Each number is 128 + 32 x the weight over its row's rms, rounded and kept within 0 to 255. Layers, rows and columns count from 0. The size above them is the row's rms in percent of the matrix's.

# layer 6 MLP down (transposed), 256x64, rms 0.25, rows 31-83, columns 0-63
size [116  83  99  90  90 110 107  91  93  67  99 122 106  94  96 109  89 109  99 114  97 103  97 104  92 104  99 113  97 103 100  89  94  90 111  98  96  99  99  85  96  94 113  98  89 111  91  94 110  99  88 100 100]
[[100 165 132 173 158 158  43 114 149 118  87  96 112 115 120 121 147  64 117 175 122 166  98 110  94 127 102 177 147 128 131 124  89 180 126 194 163 158  69 122 152 135 103  76 119 161 162 159 130 124 125 114 167 128 164 138 134  82 131 107 133  51 155 147]
 [ 92 221 195 111 104 153 139  81 138 124 130 117 115 181 139 125 115 148  83 121 114 108 103 125 141 131 145 147 134 138 130  94 126 151 122 168 105 116 110  75  61 111 133 101 182 187 170  83 129 140 156 115 156  86 113 120  92 116 172  68 198 117 145 138]
 [129 134 128 126 178 136  98 129 174 169  96  71 171  80 181 149 111 177 126 115 145 140 131 200 151  86  98  89 125 141 121 167 125 111 104 146 157  75 123  85 112 102 181  58 121 139 140 109 140 143 146 175 130  87 169 120 139 130  71 176 104  95  83 133]
 [ 89  49 145 148 101 143 120 155 147 123 138 143 166 166  76  70 162 128 130 107  76 142 128 185  88 116 135 110 147 189 143 103 130 147 119 103 117 154 174 122  93 107 114 162 158 158 146 139 168  51 182 107 159  89  96 142  66 115 121 132 137 110 107 177]
 [ 74 142 177  60 149 131 146 131 159 163 123  95 115 150 146 129 128 155 105 149 109 122 121 106  55 158 139 159 138 189 113 115 111 144 156 116 139 106 123 159 148  62 123 141  90 146 131  69 101  91 121  71 156 201 152 165 114  97 185  79 132  92 143 158]
 [ 81 143 158 161 177 115 101  96 143 151 126 154 156 101 117 154 127 136 180 125 149 166 135 116 145 117  98  63  97 140  65 112 130 113 130 108 154 135 176  89 202 117  96  70 128  83 162  71 118 174 134 104 203 145 101 155 154  90 156  85 123 140 134 149]
 [ 91  69  90 157  71 149 197 146  98  95 118 134 145 105  89 119 139 134 132  62 160 165 117 159 128 127 121 140 105 171 157 137 195 116 174 133 153 197 100  55 141 142 102 209 146 163 124  89 146 117 124 110 102 149 123 134 125 138 112  95 146 129 125  96]
 [162  97 119 153 126  80  66 139 109 151  91 135 120 224 123 128  96 121 142 187 136 108 141 166 184 132  93 164 157 105 118  96 183 133 147 123 114  93 114 147 115 178  83 144 131 159 116 134 129  41 170 112 170 123 117 161  78 126 156 135 111 111  95  97]
 [164  92 151 140 174 164 107  95  56 164 132 120  86 157 112 118  88  88 139 101 135 126 198 185 144 122 136 166 121 118  96 149 106 111 134 178 130 147 125 101 112 113  60 134 135 126 137 118 146  53 129 188 176 172  82 115 122 123 135 154 172 137 120  69]
 [158  99 148 161 200 139  79 155 123  88 162 151  64 131 137 169  71 123 156 157  87 134 134 173  72 137  80 127 187 109 139 130 154 122 138  88 117 138 117 102 155 137 120 116 173 119  85 117  90  78 126 160  94 146 201 149  88  99 150 130 139  86 157 110]
 [150 123  94 162 130 178 138 116 151 153 156 124 100  86  80  84 106  82 126 104 138 109  87 120 101 132 117 152 129 235 126 160  87  77 174 143 116 125 136 108 114 118 162 149 153 161  47 155 108 110 152 155 160 182 124 127 108  78 106  97 143 172 111 160]
 [138 176 120 125 115  62  76 103 168  84 138 130 137 110 122 143 103 141 111 123 122 132  97 136 135  81  44 179 126 115 177 153 157 130 129 151 126 129 145 101 108 151 233  76 127 127 121 133 161  96 143 139  62 123 149 127 111 168 118 210 131 123 142 139]
 [141 135 121 131 143 109 124  98 144  83 159 116 158 137 164 135 141 118 197 165 143 107  84 121 142  59 108 123 130 152  46 178 106 203 123 170 151  93 114  90 155 142 125  96 132 143 117  90 129 117 130 168 136  66 157 130  93 108 101 141 170  56 141 178]
 [109 169  65  82 147  86 106 130 156 108 104 137 116 154 201 114 115 169  60  91 142 118 101 157 121 170 164 114 146 142 124 150 144 175 133 124 126 102 108 146 154 105 102  80 186 220  85 107 104 127 116  85 126 122 115 152 138 126 133 205 131 146 104 133]
 [155 134 149  94 172  93 171 111 206 103 101 147 123  92 110 177 108 171  73 133 127  85 133 126 110 131 155 119  97 180  95 145  89  91 152 119 164 109 116 182  59 103 110 149 132 122 168  84  96 125 129 118 123 100 154 153 137 173 203 169 132 148  97 107]
 [ 71 170  98 157  37 142 202 137 128 158 152 151 125 123 115 101 139 113 160 126 126 158 169 136 143 145 122  99 112 102 113 137 115 151  80 132 113 138 133 131 172 190  77 154 133 149 194  93 128  59 150 115  89 134  96 157 140  72  89  87 158 125 145 145]
 [119  84  58 142 135 144 124 123 106 139 126 113 122 165 195 120 134 168 134 175  86 124 121 139 181 140 148 109 190 128  69 135 128 117 117 112 165 102 123 135 155 140 155 165  76 101 143  83 127  82 111 154 148  46 140 155 138  88  93 190 141 131 165  68]
 [149  96 132 104 101  98 128  65 106  78 102 158 165 120 164 127 176 161  91 121 137 191  85 193 169 118 123 111 144 132  97 177 134  66 157 139 192 120 129 143 162 138 178 175 124 131 143 118 109 112 134 108 110  78 105  81  87 138 149 184 108 141 140  85]
 [147 155 143 161 125 107 143 153 130 130 120 134  45 183  47 104 139 114 100 187  82 135 110 157 152 156 110 110 162 138 126 104  87 141 101  94 101 126 236 154 167 155 134  84 132 155 116 101 157  99 141  91 118  66 172 121 133 102 138 148 123 127 145 126]
 [114  84 144 132 122 129 122  95 156 139 159 138 104 104 189  71 116 123 190 155 139 145  91  82 106 107 162  88 180 163 136 112 111 127 124 135 125 123 117 170 210 164 141 146  87  94 109 143  72 160 116 114 162 101 136 149 142 167  34  93 166 109 137 153]
 [152 140 184 122  97 143  61 143 136 129  51 144  90 117 119 134 178 163 140 105 104 165 146 114  80 104 115 130 124  75 118 130 151 123 187 130 137  51  97 146 108 108 166 142 135 169 107 116 135  68  72 135 163 148 113 105 157  95 159 171 182 171 130 137]
 [113 127  75 152  90 193 129 122 154 119 195 141  99 144  97 125 132 144 128 109 107 125  66 122 106 118 126 111  60 101 104 146 159 160 121 131 136  50 132 144 174 139 166 127 173 173 121 119 117  77 170 109  54 120 124 126  74 157 130 157 161 179 118 166]
 [118 125 105  66  74  95  65 113 128 110  71 155 128  82 123 135 155 138 127 126  63 131  85 163  80 107 100 142 128 152  94 167 118 166 120 195 165 155 101 137 111 123 176 102 159 123 125 161 164 227 151 152 140 137 149 137 139 153 175 127 119 109 148 128]
 [ 65 163 110 101 165 117 144 121 123 157 129 184 143 108  75 143 111 106 123 166 116 120 145 127  98 112 123 119 114 127 117 169 114 147  95 130 166 141 108 170 106 126 111  97 105  90 164 166 110 158 111 164 146 117 169 162 155 135 158   0 110 169 140 148]
 [104  87 117 100 139 100 146 137 149 140 108 206 130 100 111 141 144 129 158 114 123 157 115 111 116 139  86  72 136 102 131 136 192  89 157 133 141 135 111  79 148 113 167 140 138 117 138 111  56 223 135 165  52 164 159  90 141 123 135 177  92 166 140  95]
 [125 126 165  86 114 117 138 115 118 132  28 102 119 124  93 110 149 156 160 171 124 171 192 115 104  84 158 135 129  75 107 162 159 179 152 131 158 141 163 156 105 109  75 104 157  90 121 180 172 173 112 133 131 157  82 126 163 124 125  71  90 156 132 100]
 [106 130 139 164 122 129  91 165 133 157 146 201  86 126 129 143 194 137  88 130 115 122  94 143 139 100 145 206 138 184 173 146 130 142 158 145 113 100 114 177 135  57  68 124 100 130  97 115 185 140 142  93 113 128  95 149  83  82 134  66 115 116  99 146]
 [ 89 118 156 150 162 122 169 121 136  84  76  79 125 152 127 141 169 153 124 128  85 124 198 132  64  93 162 131 139 119 145  94 128 163 161 113 132  97 122 115 114 119 140  71 134 122 148 180 153  37 134 156 169 128  91 185 114 108  91 114 143 195 140 101]
 [ 93 146 101 139 114 166 131 134 138 171 130 132 137 160 137  66 110 125  82 152 120 139 137 160 109 134 133 119  71  86 152 117 163 134 136  71 171 125 106 158 118  81 162 135 179 182 163 126 184 131  46  65  90 181 181 102 154 134 148 114 112  86 100 145]
 [ 94 136 121 159  81 103 197 190 173 139 149 159 142 190 105 132 153  81 136  87 174  76 151  65 143  85 105 156  96 154 131 115 152 133 175  86  67 136 125 122 156 123 133 101 126 131 101 145  78  70 144 129  73 154 108 109 122 111 112 134 172 140 148 122]
 [120 166 197 111 114 171 115 133 115  98 109 169 144 104 101 127 126 147 134 128  85 150 180  86 179 201 156 147 150 126 142 150 101 198  97  92  93 157 170  65 110  73  92 116 116  83 104 141 104  95  92 144 134 151 142 182  75 140 121 128 145  97 129 114]
 [141 155 134 118 195 100 144 119 159 125 153  86 118  76 153 152 123 185 185 146 119 113 122 161 184  85 110 140  96 131 146 172 115  44  90 103 159 128  94 137 123  86 113  91 116 117 109 142  78 100 146 208 139 145 124 106 142 172 119 117  88  81 121 169]
 [ 90  79 122 143 109 111 114 101 149 120 146 154  93 175 166 139 165 128 127  94  98 147  85 135 194 135  51 165 126 158 134 172 121 131 109  92 115 105  92  81 142 115  60 169 163 121 158 190 172 157 105 132 198 159 132 102 129 105 169 137  82 130 140 127]
 [ 88 150 118 144 104 146 180 112 153 143 166  82 115 113 159 123 159 141 122 119  89  80 153 131 114 128 194 172  91 147 187 120 117 162 158 118  94 152 172 116 129 131  68 156 145 123 126 145 118 209 153 148  96 121  66  92 139  62  90  79 158 122 153  93]
 [102 176 176  83 131 125 122 127 158 104 166  99  94 100 179 162 153 123 156 146  36 127 116  82 126  98  93 176 134 187 129 181 143 101 144 125 117  77 130 107 157 118 116  84 164 136 136 121 127  87 171 179 116  86 135 189 136  95 135 141 110 105 174 154]
 [120 197 134  88 118 141 137 125 147 139  98 138 121  85  91  77 101 134 101 204 120 183 111  79 156 102  95 142 127 135 135 165 148 105 180 111 121  71 132  64 134 122 159  77  92 142 144 123 120 208 140 151  86 119 183 161 143 133 105 138 157 156 157  95]
 [149  83  97  82 164 120 146 130  76 163  89 163 140 101 126  81 135 116 174 170 101 129  99 151 124  91 126 124 123 123 130 108 188  87 184 123 153 139 119 136 105 170 116 172 177 143 160 126 105 132 169 121 103  97 154 133 112 119 153   0 142 138 120 151]
 [128  99  81 111 125 117 148 195 130 135  92 128  88 152 148 106 192 151 118 128 188 118 134 146 163  93  99  75 104 122 103 101 116  72 174  64 155 151 172 128 115 152 133 154 102 101 132 145 137 135 100  56 134 118 108 135  74 126 165 158 185 147 178 173]
 [133 133 127  98 168 166 106 135  94 137  83 174 175 122 101 124 118 139 112 125 143 131 136 137 122 156 149 157 107 104 155 129 139 131  98 118 113 116 157 124  90 130 149 103 157 136 167 117 142 255  96 121  70 152 154 154 140  91 162  38 100 118  91  85]
 [ 70 108 106 190 183 161 133 134 126 140 139 145 156  87 133 126 100 135 138  99 144 128  78 127 139 101 158 135 147 122  79  69  95 109 151  80 117  84 118  89 151 153 220 111 110  62 106 122  82 145 142 143 140 120 100 129 161 106 176 158 146 195 152 151]
 [139 141 150 140 111  91 140  61 180 117 160 182 110  71 118 140  92 121 109 197 136 140 119  91  87 140 154 177 167 192 155  79 102 134 127 113  69 138  79 148 102 106 163 111 181 152 139 158 141 124 109 117 144 111 151 155 110 103 101 139 171 108 123  57]
 [168 116 130 122 152 119 101  90 173 137 132 135 130  89 128 134  87 112 207  56  92 142 130 127 126  83 113  98 141 101 107 142 115  98 173 125 221 111 170  98 132 112 119  64 117 172  98 102 133 162 125 126 106 105 174 141 140 135 180  74 163 149 147 179]
 [132 140 207 187 110  99  67 117 151  98 138 169 139 100 153 120  96 145  97 149 103 137 148 171  86  69  73 117 156 117 121 155 103 172 163 175 148 133  76 174 158 101 176 120  65 129 125 130 139  85 121 120  98 144 147 121 170 131  81 119  81 147 125 106]
 [ 89 147  74 155 162 205 187 136 107 163 139 121 167 130  93 109 121  90 121 188 133 156 161 115 133  93  82 104 160 118  99 122  81  90  74 113  77 149 141 108 163 109 175 146 166  67 114 143  90  91 138 124 149 128 104 132 127 113 123 190 145 148 172 155]
 [ 74 164 125 110 147 160 125 211 124  64 134  93  83 123 161 153 114  84 120 124 163 140  97 103 125 112 155 141 121 103 111 127 132 138  99 109 158 105 107 159 185 167 175  98 104 108 152 130 171 129  84 127  38 140 181 155 170 105 152 177 108 117 100 105]
 [ 57 154 162 154 174 108 137 130 147 152  94  80  76 118 165  98 133 178 163  68 151 133 130 129 166 123 129 103 115 195 124 170 147 125  93 167 195 126 141 141 167 113 154  66 133 174 110  69 127 114 121 104 104 148 155  62 119 132 102 110 111  99 110 134]
 [118 142 119 145 114 188 140 127 139 135 168 161  74 100 163 140  60  95 108  66 129 128 187 132 162 106 119 109 152 130 153 126 107 104 122 125 162 128 127 145 164 121  52 153 137  89 175 118 148 104 116 154 166 180 147 146 126 130 148  14 116  97 146 101]
 [ 94  30 131 172  93 151 117 132 112  96 179 155 165 164 154 164  98 150 130 149 125 162 130 129 107 114 122 193 103 102 188 138 136 112  95 163 113 200 145 121  98 163  90  93 156 111 114 132  83  77 117 143 114 129  59 105 159 123 114 115 151 150 103  99]
 [ 99 131 136 100 168 106 133 191 124 108 184  88 157 124 134 102  88 130  97 126 141  85 129  83 153  92 155 192 120 136 125 137 133 129  95 164 157 123 184 141 123  84 135 144 156 144 150 152 151  29  92 139 187 108 178  92  89 135 100 137 110 189 105 143]
 [163 173 127 155 112 132  62 150 107 124 149 125 155  75 123 155 131  80 145 130 126 125 126 167 143  57  85 119 121 154 105 150 146  95 160 135 175  86 145 170 196 148 166 114 139 115 133  98  71  91 174 115 156 113 123 118 111 104 128 191 122 121  39 159]
 [182 103 152 149 142  83 129 111 137 119 119 149 123  88  98 128 161 155 138 129 134  92 124 145  79  85 137 117 144 138 124 111 146 115 130 159 190 185 114 139 172 154 219 126 150 110  60 107 117  95 123 123  16  91 129 143  99 115 164 178 111 144 140 121]
 [120 102 145 158 134 158 176 123  76 130 111 169 106 144 127 158  82  91 176 124 153 129  91 111 109 113 137 123 108  54 175  94 114 145 140 156 128 159 108 129 173 157  71  95 156  85 128 147 150  97 124 172 152 144  83 105 140  92 138 226 120  91 114 187]
 [131  71 135  89 143 167  90 148 166 151  97 107  53 153 137 160 173 122 175 178 102 172 128 170 157 105 103 140 108 172 161  73 134 148  85 122 112 104 107  87 143 123  99 130 122  91 108 167  98 148 164 135  56 148  91 109 148 142  73 160 135 148 160 154]]
# layer 6 MLP up, 256x64, rms 0.248, rows 32-83, columns 0-63
size [ 94 108 100 101 107 102  95  91  66  99  97 107  96  98 107  88 114 102 109 103  97  99  96  95  97  97 124 102 107  99  95 101  96  99 106  90 104  98  90 105  93 105  90  93 104  94  98 116  93  97 101  97]
[[125 101 148 111 179  61  85  79 168 139  95 100 178  96 121 154 164 146 162 169 120 192 136 122 126 112 122 148 116 105 115 198  79  89 130 175 139 151 149 108 113 208  88 111  89 122 134 161 136 124 143 178 136 133 122 106 151 151  97 119  58 118 138 106]
 [113 174 101 157  74  99 149  99 141 156 162 137 184 145 130 145 155 147 132  63 185 133 114 146 165 156  69 119 133 101 130 146 124 146 136 107  84 111  76 133  88 162 134 118  94 126 205 112  93 105 106 150 149 109  61  78 133 190  88 141 113  90 136 155]
 [ 97 130 136 206 134  58 125 167  53 183 139 157 130 150 128  69 120  91  88  97 132 116 146 130 148  82 100 140 125  83 129 110 163 127 177 144 125 100  93  58 125 137 122 165  90 161 166 153 110 119 130 168 131 102 124 157 179 118 113 143 153 186 148 137]
 [ 80 165 132 127  81 150 202  97 145 103  85  68 147 199 148  49 109 141  75 150 136 128 135 142 110 181 151 135  82 137 128 111 124 150 163 102 134  78 142 164 128 122 129 145 115 146 166 100 173  69 139  87 128 176 155 114 163 117 111 119 122 175 116 138]
 [149 125 143 149 150 127 129  97 165 114 107 124 177 138 124  85 149 135  96 114 112 134 169 118 149 206  83 145  77  79 165  99 126 188 140  91 105 149 203 132 153 108 130 158  68 158 146 169 154  96 114 101 169 136  89  78 186 135  72 105 155 107 126 139]
 [ 83 163 129  83  70 129 106 101  89 116 125 129 181 149  98 109 132 139  64 119 139 157 124 116  46 162 146 133 130 125 100 143 150 202 101 136  95 135 146 140 161 157 142 135  94 187  93 113 138  59 116 144 136  99 118  99 182 150 198 154 163 156 135 130]
 [123 144 176 109 116 111 136 159 111 132 114 107 179  73 168  76 117 144  58 126 122 161 149  49 122 140 118  86 139 149 186 131  95 130 184 155 154 153  98 125 126  89 131 167 106 145 102 142 184 109 105 130 147 131  77  74 197 159  82 127 159 135 152 132]
 [ 91 137 170 139 124 131 127 125 115 170 131  52 116 109  59 153 127 137 154 132 173 118 100  84 209 140 159 106 130  82 172 125 130 103 145 133 181 111 125 166 111 157 143  89 129 155 153 130 118  87  82  87 106  87 121  97 188 200  96 136 137 130 169 146]
 [109 162  96  57 139 115 167 133 151  75  89 113 176 130 115 130 141 192  51 133 163 122 145 128 151 156 135 115 124  88 164 162 165  75 133 169 140 138 144  88 110 137 137  92 140 105 159 184 158 143 187  94 130  88 130 159 156  87  85 100 146 160  85 120]
 [110 149 132 107  55  62 116 139  56 141 125 135 138 147 134 134 170 130  91 164 141  93 111 111 119 146 109 102 139 125 121  61 170 146 160 207 121 132  96  92 144 154 138 132 100 154 124 162 205 101 177 129 136 139  82 138 141 201 152 125 151 174 134 109]
 [174 101 110 140 169 131 128 196 184 135 130 116 120 133 147 124  88  87 104 131 126 123 197 140 133 105 139 172 115 132 117  82 136 160 121 115  95 136 131  79 115 117  39 189 136 144 116 119 108  94  74 192 199 135 119 134 150 143 130 120 132 125 135  49]
 [ 76 137 163  85 126 175 157 157 162 154 104 143 106 144 104 150 148 121 135  44 146 108 189 119 131 143 164 123  65 149  94 117 105 115 115 114 107 131  90 109 174 153 109 151 119 114 157 124 144 106  60  98 130 112 134 111 114 140 171 159 188  99 139 226]
 [178 145 182 178 156  76 104 140  87 131 119 133 157  85 154  83 122 157 148 155 135 141 156 122  96 110 112 149 125  99 113 138 117  88 131 119 149 166 113  87  58 139 106 125 192  76 117 159 185 113 153 131 155 100 103 181 140 118 172 144  81 192  84  94]
 [194 157 132 203 158 131 174 131 115 160 117 101 144 132 138 149 139 168 162 116 168 133  94 111 181 135 117 160 139  60 184 128 176  90 118 105  67 122 128  71 146 146  84  90  99 108 124 120 104 119 108 125 133 155 106  75 149 190  66 147 130 140 115 127]
 [148 165 172 122 156 109 154  75 156  69 131 124 163 178  83  97 116 115 134  87 146 100 107 177  67 147 155 126 127 122 168 142 144 230 125 155 134 168 146 110 128 112 116 120  98 139 108 132 183 102 124 139 137  83  78  70 176 181 134 128 154 130 143 123]
 [111 159 153 167 167  81 144 119 160 108 121 141 133 102  65 123 102 148 119 100 170 178  66 117  77 181 103 131 106 122 196 158 131 151 151 148 127 135  56 144  76 127  97 117 134 130 157 187 113 147 102  78 122 144  42 114 156 136 137 138 143 133  88 125]
 [ 78 116 125 124  87 104 120  89 120  89 112  79 146 130  86 152 119 198 126 139 176 108 121 127 149 172 146 132 143 125 186 114 163 101 166 133  78 163  98  77 148 146 149 149 152 111 215 120 161  80 129  84 142  69  81 127 119 203 140 131 123 119 119 129]
 [116  80 142 151 137 109 148 148  88 203 101 138 159 176 147  89 108 196  75 157 135 108 143 128 159 127 144 228 100 152 147 118 119  79 112 112 119 116 177  90 108 185 107 137 108 131 162 109  85 123 136 160 135  91 159 161 124 132 139 140  83 106  88  90]
 [157 127 195 101 104  90 145 178 119 189 134 123 125 144  92 166  92 134 126 106 169 102 182 159 137  87  67 206  81 113 121 125 128 117 106 116  80 157  85 127 139 159 122 157 126 123 161 103 151  74  91 149 168 146 119  75 166 141 107 116 159  76 134 135]
 [ 80 138 112 132 116 119 112 120 136  90  86 132  77 148 163 191 169 150 102 167 154  35 150 116 111 110 182 169 159 171 137 139 111 173  77 130 108  99  94  78  79 139 122 169 142 115 114 139 148  80 127 163 157 107 135 186 104  84 134 163 150 120 104 127]
 [118 136 161 141 133 125 181 114 132 160  52 116 161 147 115  67 116 130 114 166 104 148 153 160 109  99 178 110 166 138 154 141 163 149 137 155 150 177 114 161 104 148  98  96  81 125 149 180 111 126 131 182 164  56  53 165 131 107  90 114 141  87  82 144]
 [130  77 133  89 130 108 103 108  97 161  42  85 194 107 103 135 157 131  96 106 145 149 181  87  98 142 183  99 130 148 115  56 142 135 143 160 139 161 123  75 153 151 100 110 158 185 135 179 148 136 165  68 132 122 117 152 158 145 127 171 109 143 136 108]
 [166 151  92 136 117 126 180 135 127 110  62 122 161 102 146 106 187 123 182 111 178 139 215 122 135 154 114 167 101  75 164  64 124 149 188 117 181 148 161 119 119 150  83 123 158  97 172 135 139 123 151  93 119 139 129 103 160 155 128  85 124  95 124 163]
 [118 162 102  90 107 136 139  88 135 115 111  97 196 113 164 121 100 189 110 123 140 113 191 146 126 136 179 125 138 183 143  66 133 116 112 188 108  93 141 150  93 116 110 136 169  89 128 172 205 143  84  84 108  78 102  99 150 177 106 141 107 146 101 117]
 [139 118 107 198 109 142 133 166 131 103 194 139 115 187 131 143 116  84 143 122 157  69 102 193 162 189 108 163  79 125 167 109  80  79 105  78 107 105 135 132 120 124 119 153  70 135 154  80 117  88 138 108 161 125  97 158 114 139 157 171 165 137 153 141]
 [145 143 155 109 122 115 123 122 135  92 156 117 125 205  90 157 154 150 168 196 169 104 114 135 189 160  94 130 128  41 100  61  85  98  85 145 146 132 132 105 152 213 129 182 115 131 134 123 107  92 170 118 130  87 137 107 143 137 143 123 105 117 109 145]
 [161 176 148 148  82 109 158 131 116 113 134  86 122  90 123 125 167 141  69 178  88  58 118 106 103 157 180 108  87 147 152 145 111 144  64 142 179 159  96  90 147 147 123 176  99 147 141 159 178  74 113 103 165 101 124 138 119  82 126 140 131 178 136  80]
 [132 118 192 146  95 124 130  72 160 114  72 110 140 189  99 148  98 180  96 103 113  38 155 130 103 138 152 167 108 158 128  82 112 136 128 175 153 140 165  87 115 147 118 126 107 113 144 180 148 129 157  80 119 136  72 167 144 123 144 123 121 160 111 202]
 [ 99 126 162  94  76 128 113 150  59  93 127 143 133 165 109 154  74 156  95 126 129 166 130 105 103  93  77 190 150 125  93  86 151 179 162 133 117 138 163  92  91 139 117 128 133 155 131 127 195 117 108  85 111 151 139 118 168 120 104 183 107 199 110 187]
 [105 139 132 158 171  98 179 105 110 143 127 126 160 102 148 148 180 136 130 168 131  94 123 149 115  77  96 121  93 176 187 135  72  94  53 164  90 142 160 131 122 220  89 136  61 117  86 109 150 129 119 160 160 114  97 103 125 108 139 163 156 120 108 136]
 [106 133 150 150 162 135 118 118 141  73 134 155 136 120 134 169 126 116  51 102 152 119 166 120 116 140 175 130  95 114 144  63 113 161 147 136 163 232 118  79 138 140  87 145 150 151 120  75 121 135  86 110 115  62  88 154 145 127 145 190 181 148 114 105]
 [118 160 136 110 117 122  59  76  81 126 112 117 124 213 121 174 160 151 132 144 225 113 141  91  90 126 143 149 103 115 148 144 185 126 118 157 139 134 177 185  63 126 106 104 125  92 176 114 115 118 100 133 129  60 123 137 129 144 140 119 136 112 167 112]
 [114 150 150  83 134 130 160 200 120 170  42 152 103 116  72 112  71 139 113 159 123  92 107  76 154  99 101 151 139 114 154 129 144 158 132  99 110 131 146  96 137 190 112  93 110 154 160 231  96 135 130 172 124 153 122  95 117 153 101 138 144 110 106 139]
 [143 163 103 210 107  93 130 115 142  95 124 166 172  86 158 125 160 130 142 140 162 158 126 132 162  78  93 139 128 115 160  70 101  92 171 127  95 117  90 127  56 128 136  82  53 129 147 179 147 111 126 139 199 140 134  88 144 136 138 116  95 139  96 168]
 [118 130 158 105  93  74  83  72  92 152 133 109 146 168 115 119 105 152 195 110 101 123 141 118 108 128 148 124 111 156 126 141 171 185 103 194 126 144 101 163  56 165  96 105 132  66 134 131 162 143 127 115 123 127  56 121 195 157 108 147 115 124  66 126]
 [ 81 110 133 139 146 117 125 100  92 155 152 116 136 123 109 142 102 150 191 151 114 138 135  56 179 161 136 183 167 116 174 168 103 157  69  90 112 145 175 141 167 156  84  89  69  87 152 204 110 149 136 148 134 113 127 133 148 136  73  88 132 124  92 109]
 [120 140 112 110 165 151  95 207 152 179 153  83 171 122 141 103 149 139 132  70 160  91  98 120 152 179 181 164 106 105 137  84 139  95  87 192 143 172  85  96 127 169 112 137  98 137 124 135 182 111 103  75 127 145 140 141 142 145 125 153  68 133 105 173]
 [ 77 132 155 117 111  70 108 105 160 170 122  98 153  88  98 140 155  87 191 118 149 112 219 109 168 100 163 150 125  98 152  90 123 128 163 155 146 154 112 114 115 164  92  78  63 109 117 171 141 149 175 103 117 131  92 105 124 134  80  95 142 123 118 185]
 [108 123  67 129  88 126 130 130  41 163 149 104 129 122  78 125  72 151 134 160 122 123  91 166 111 158 138 104 103  99 190 108  99 124 111 240 150 191 171 139  91 151 134 137 116 119 137 148 157 140 109  98 139 120 149 152 108 144 106 143 140 195 127 126]
 [133 167 109 155 134  86 124 148 125 133 149  86 142 121 117 122 131  74  96 107 122 146 134  94 143 174  91 115  79 100 107 147 118 159  95 107 144 175 155 104 140 137 123 114  90 182 183 148 163 133 103 112 132 115 148 105  77 139 124 255 139  59  99 113]
 [156 112 100 161  87  97 153 156 120 114 114 120 179 153 115  86 128 205 146 151 124 172 203 105 146 133  91 179  95 117 191 138 131 173 120 150  74 196  99  93 122 125 131  81 104  78 135 137 124  85 125 143 142 102  89 128 127  75 102  95 143 133 125 166]
 [129 184 180 147 118 101 162 106 153 134 134  85 130 108 156 152 112 145 105 151 125 102 167 114 191 138 136 150  87 139 179  75  86  62 111 152 129 153 120  87 111 132  95 146 105 101 118 128 108 127 110 183 162  91 113  49  81 165 105 117 163 160 122 197]
 [ 93 183  79 130 138 154  72 129 153 151 108 124 151 166  98 142 100 106 133 148 113 140 111 124 112 174 157 173 142  62 138 187 157 189 132 143 137  53 179 108  65 121 131  97 150 121 131 145 114 109  70  91 146 108  94 165  85 121 139 138 186 138 119  94]
 [181 151 142 154 103 148 175  53  84 185  91 141 149 128 119 116 129 151  85 162 131 124 124 161 124 162 117 113 103 138  99  85 131 159  97 154 110 156 106 118  61 102 134 162 117 135 137 162  87 127 110 110 107 156  36 105 178 143  59 162 142 160 158 128]
 [138 144 101 101 176 127 112 122 114 151 167 104 100 174  83 137 117  90 158  41 226 117 139 193 142 117 110 125  92  75 155 134 125 138 129 132 146  75 162 113 130 178 113 155  72 134 189 100 144  83 134 142 156 113 159  95 136 159 110 130 101 115 145 132]
 [105 162 106 116 123 119  68 111 181  94 114 145 123 201 128 165 149 134 111 162 164 122 146  91  64 193 126 148 102  60 195  98 167 174 161 160 101 129 182 150 130 144 130 188 135 140 127 158 149 100 156  96 129 117 139 131 161 130 174  89 153 123 122 125]
 [ 93 138 199 129  88 128 163 116 146  99 110 107  98 143  96 165  87 220 149 164 157 165 122 149  99 156 127 141 109 132 138  97 146 189 114 158  93 128 104 127 124 182 120 129  80 110 137  96 172 102 127  99 119  98 119 112 170  81 142 134 209 103 107 181]
 [128 184 136  91 149 115 155  99 116 169 152  98 162 130 116 129 104 174 138  97 116 147 133 119 164  85 101 195  85 162 170 145 108 105 155 111 104 132 110 125  61 134 129  73  92 108 113 129  93  50 129 141 154  50  91 106 138 163 123 150 164 166 158 180]
 [132 153 134 118 131 151 169 164 153 147 122  99 143 145  75  47 154  90 158 140 139 198 136 118 141 145 137  90  90  65 133 174 108 147 121  97 125 129 166 126 121 209 131 101 122 165 134 139 109  58  91  84 141 127 121 128 104  77  88 147 148 190 167 127]
 [103 119 129 154 110 107 178 121 135 117 131 125 127 143  86  81 144 159 155 175 168 120 143 125 129 184  85 145  92  90 209  98 165 101  95 111  93 190 111 144  44 170 138 111 185 132 149 103 139  87 141  77 110 100  75 127 127 145 107 144 115 126 161  89]
 [107 148 103  86 179 187  91 131 116 158 143  73 163 103  93  96 188 129 128 120 106 148 117 160 104 196  78 168 106 133 114 143 118 162  69 119 109 105 182 105  83 169 122 160  98 161 176 134 138 110  95  70 125 137 175 144 127 136 172 115 108 162 120  95]
 [109 173 143 136 149 200 121 177  93 144 114 138 105 210  53 108 173  84 133 113 134  75 159 132 168 106 121 159 118 116 118  91 103 169  78 139  84  87 178 119 144 148 145 122 112  88 156 123 146  83 123  99 135 123  97 155 139 113 112 116 109 105 109 200]]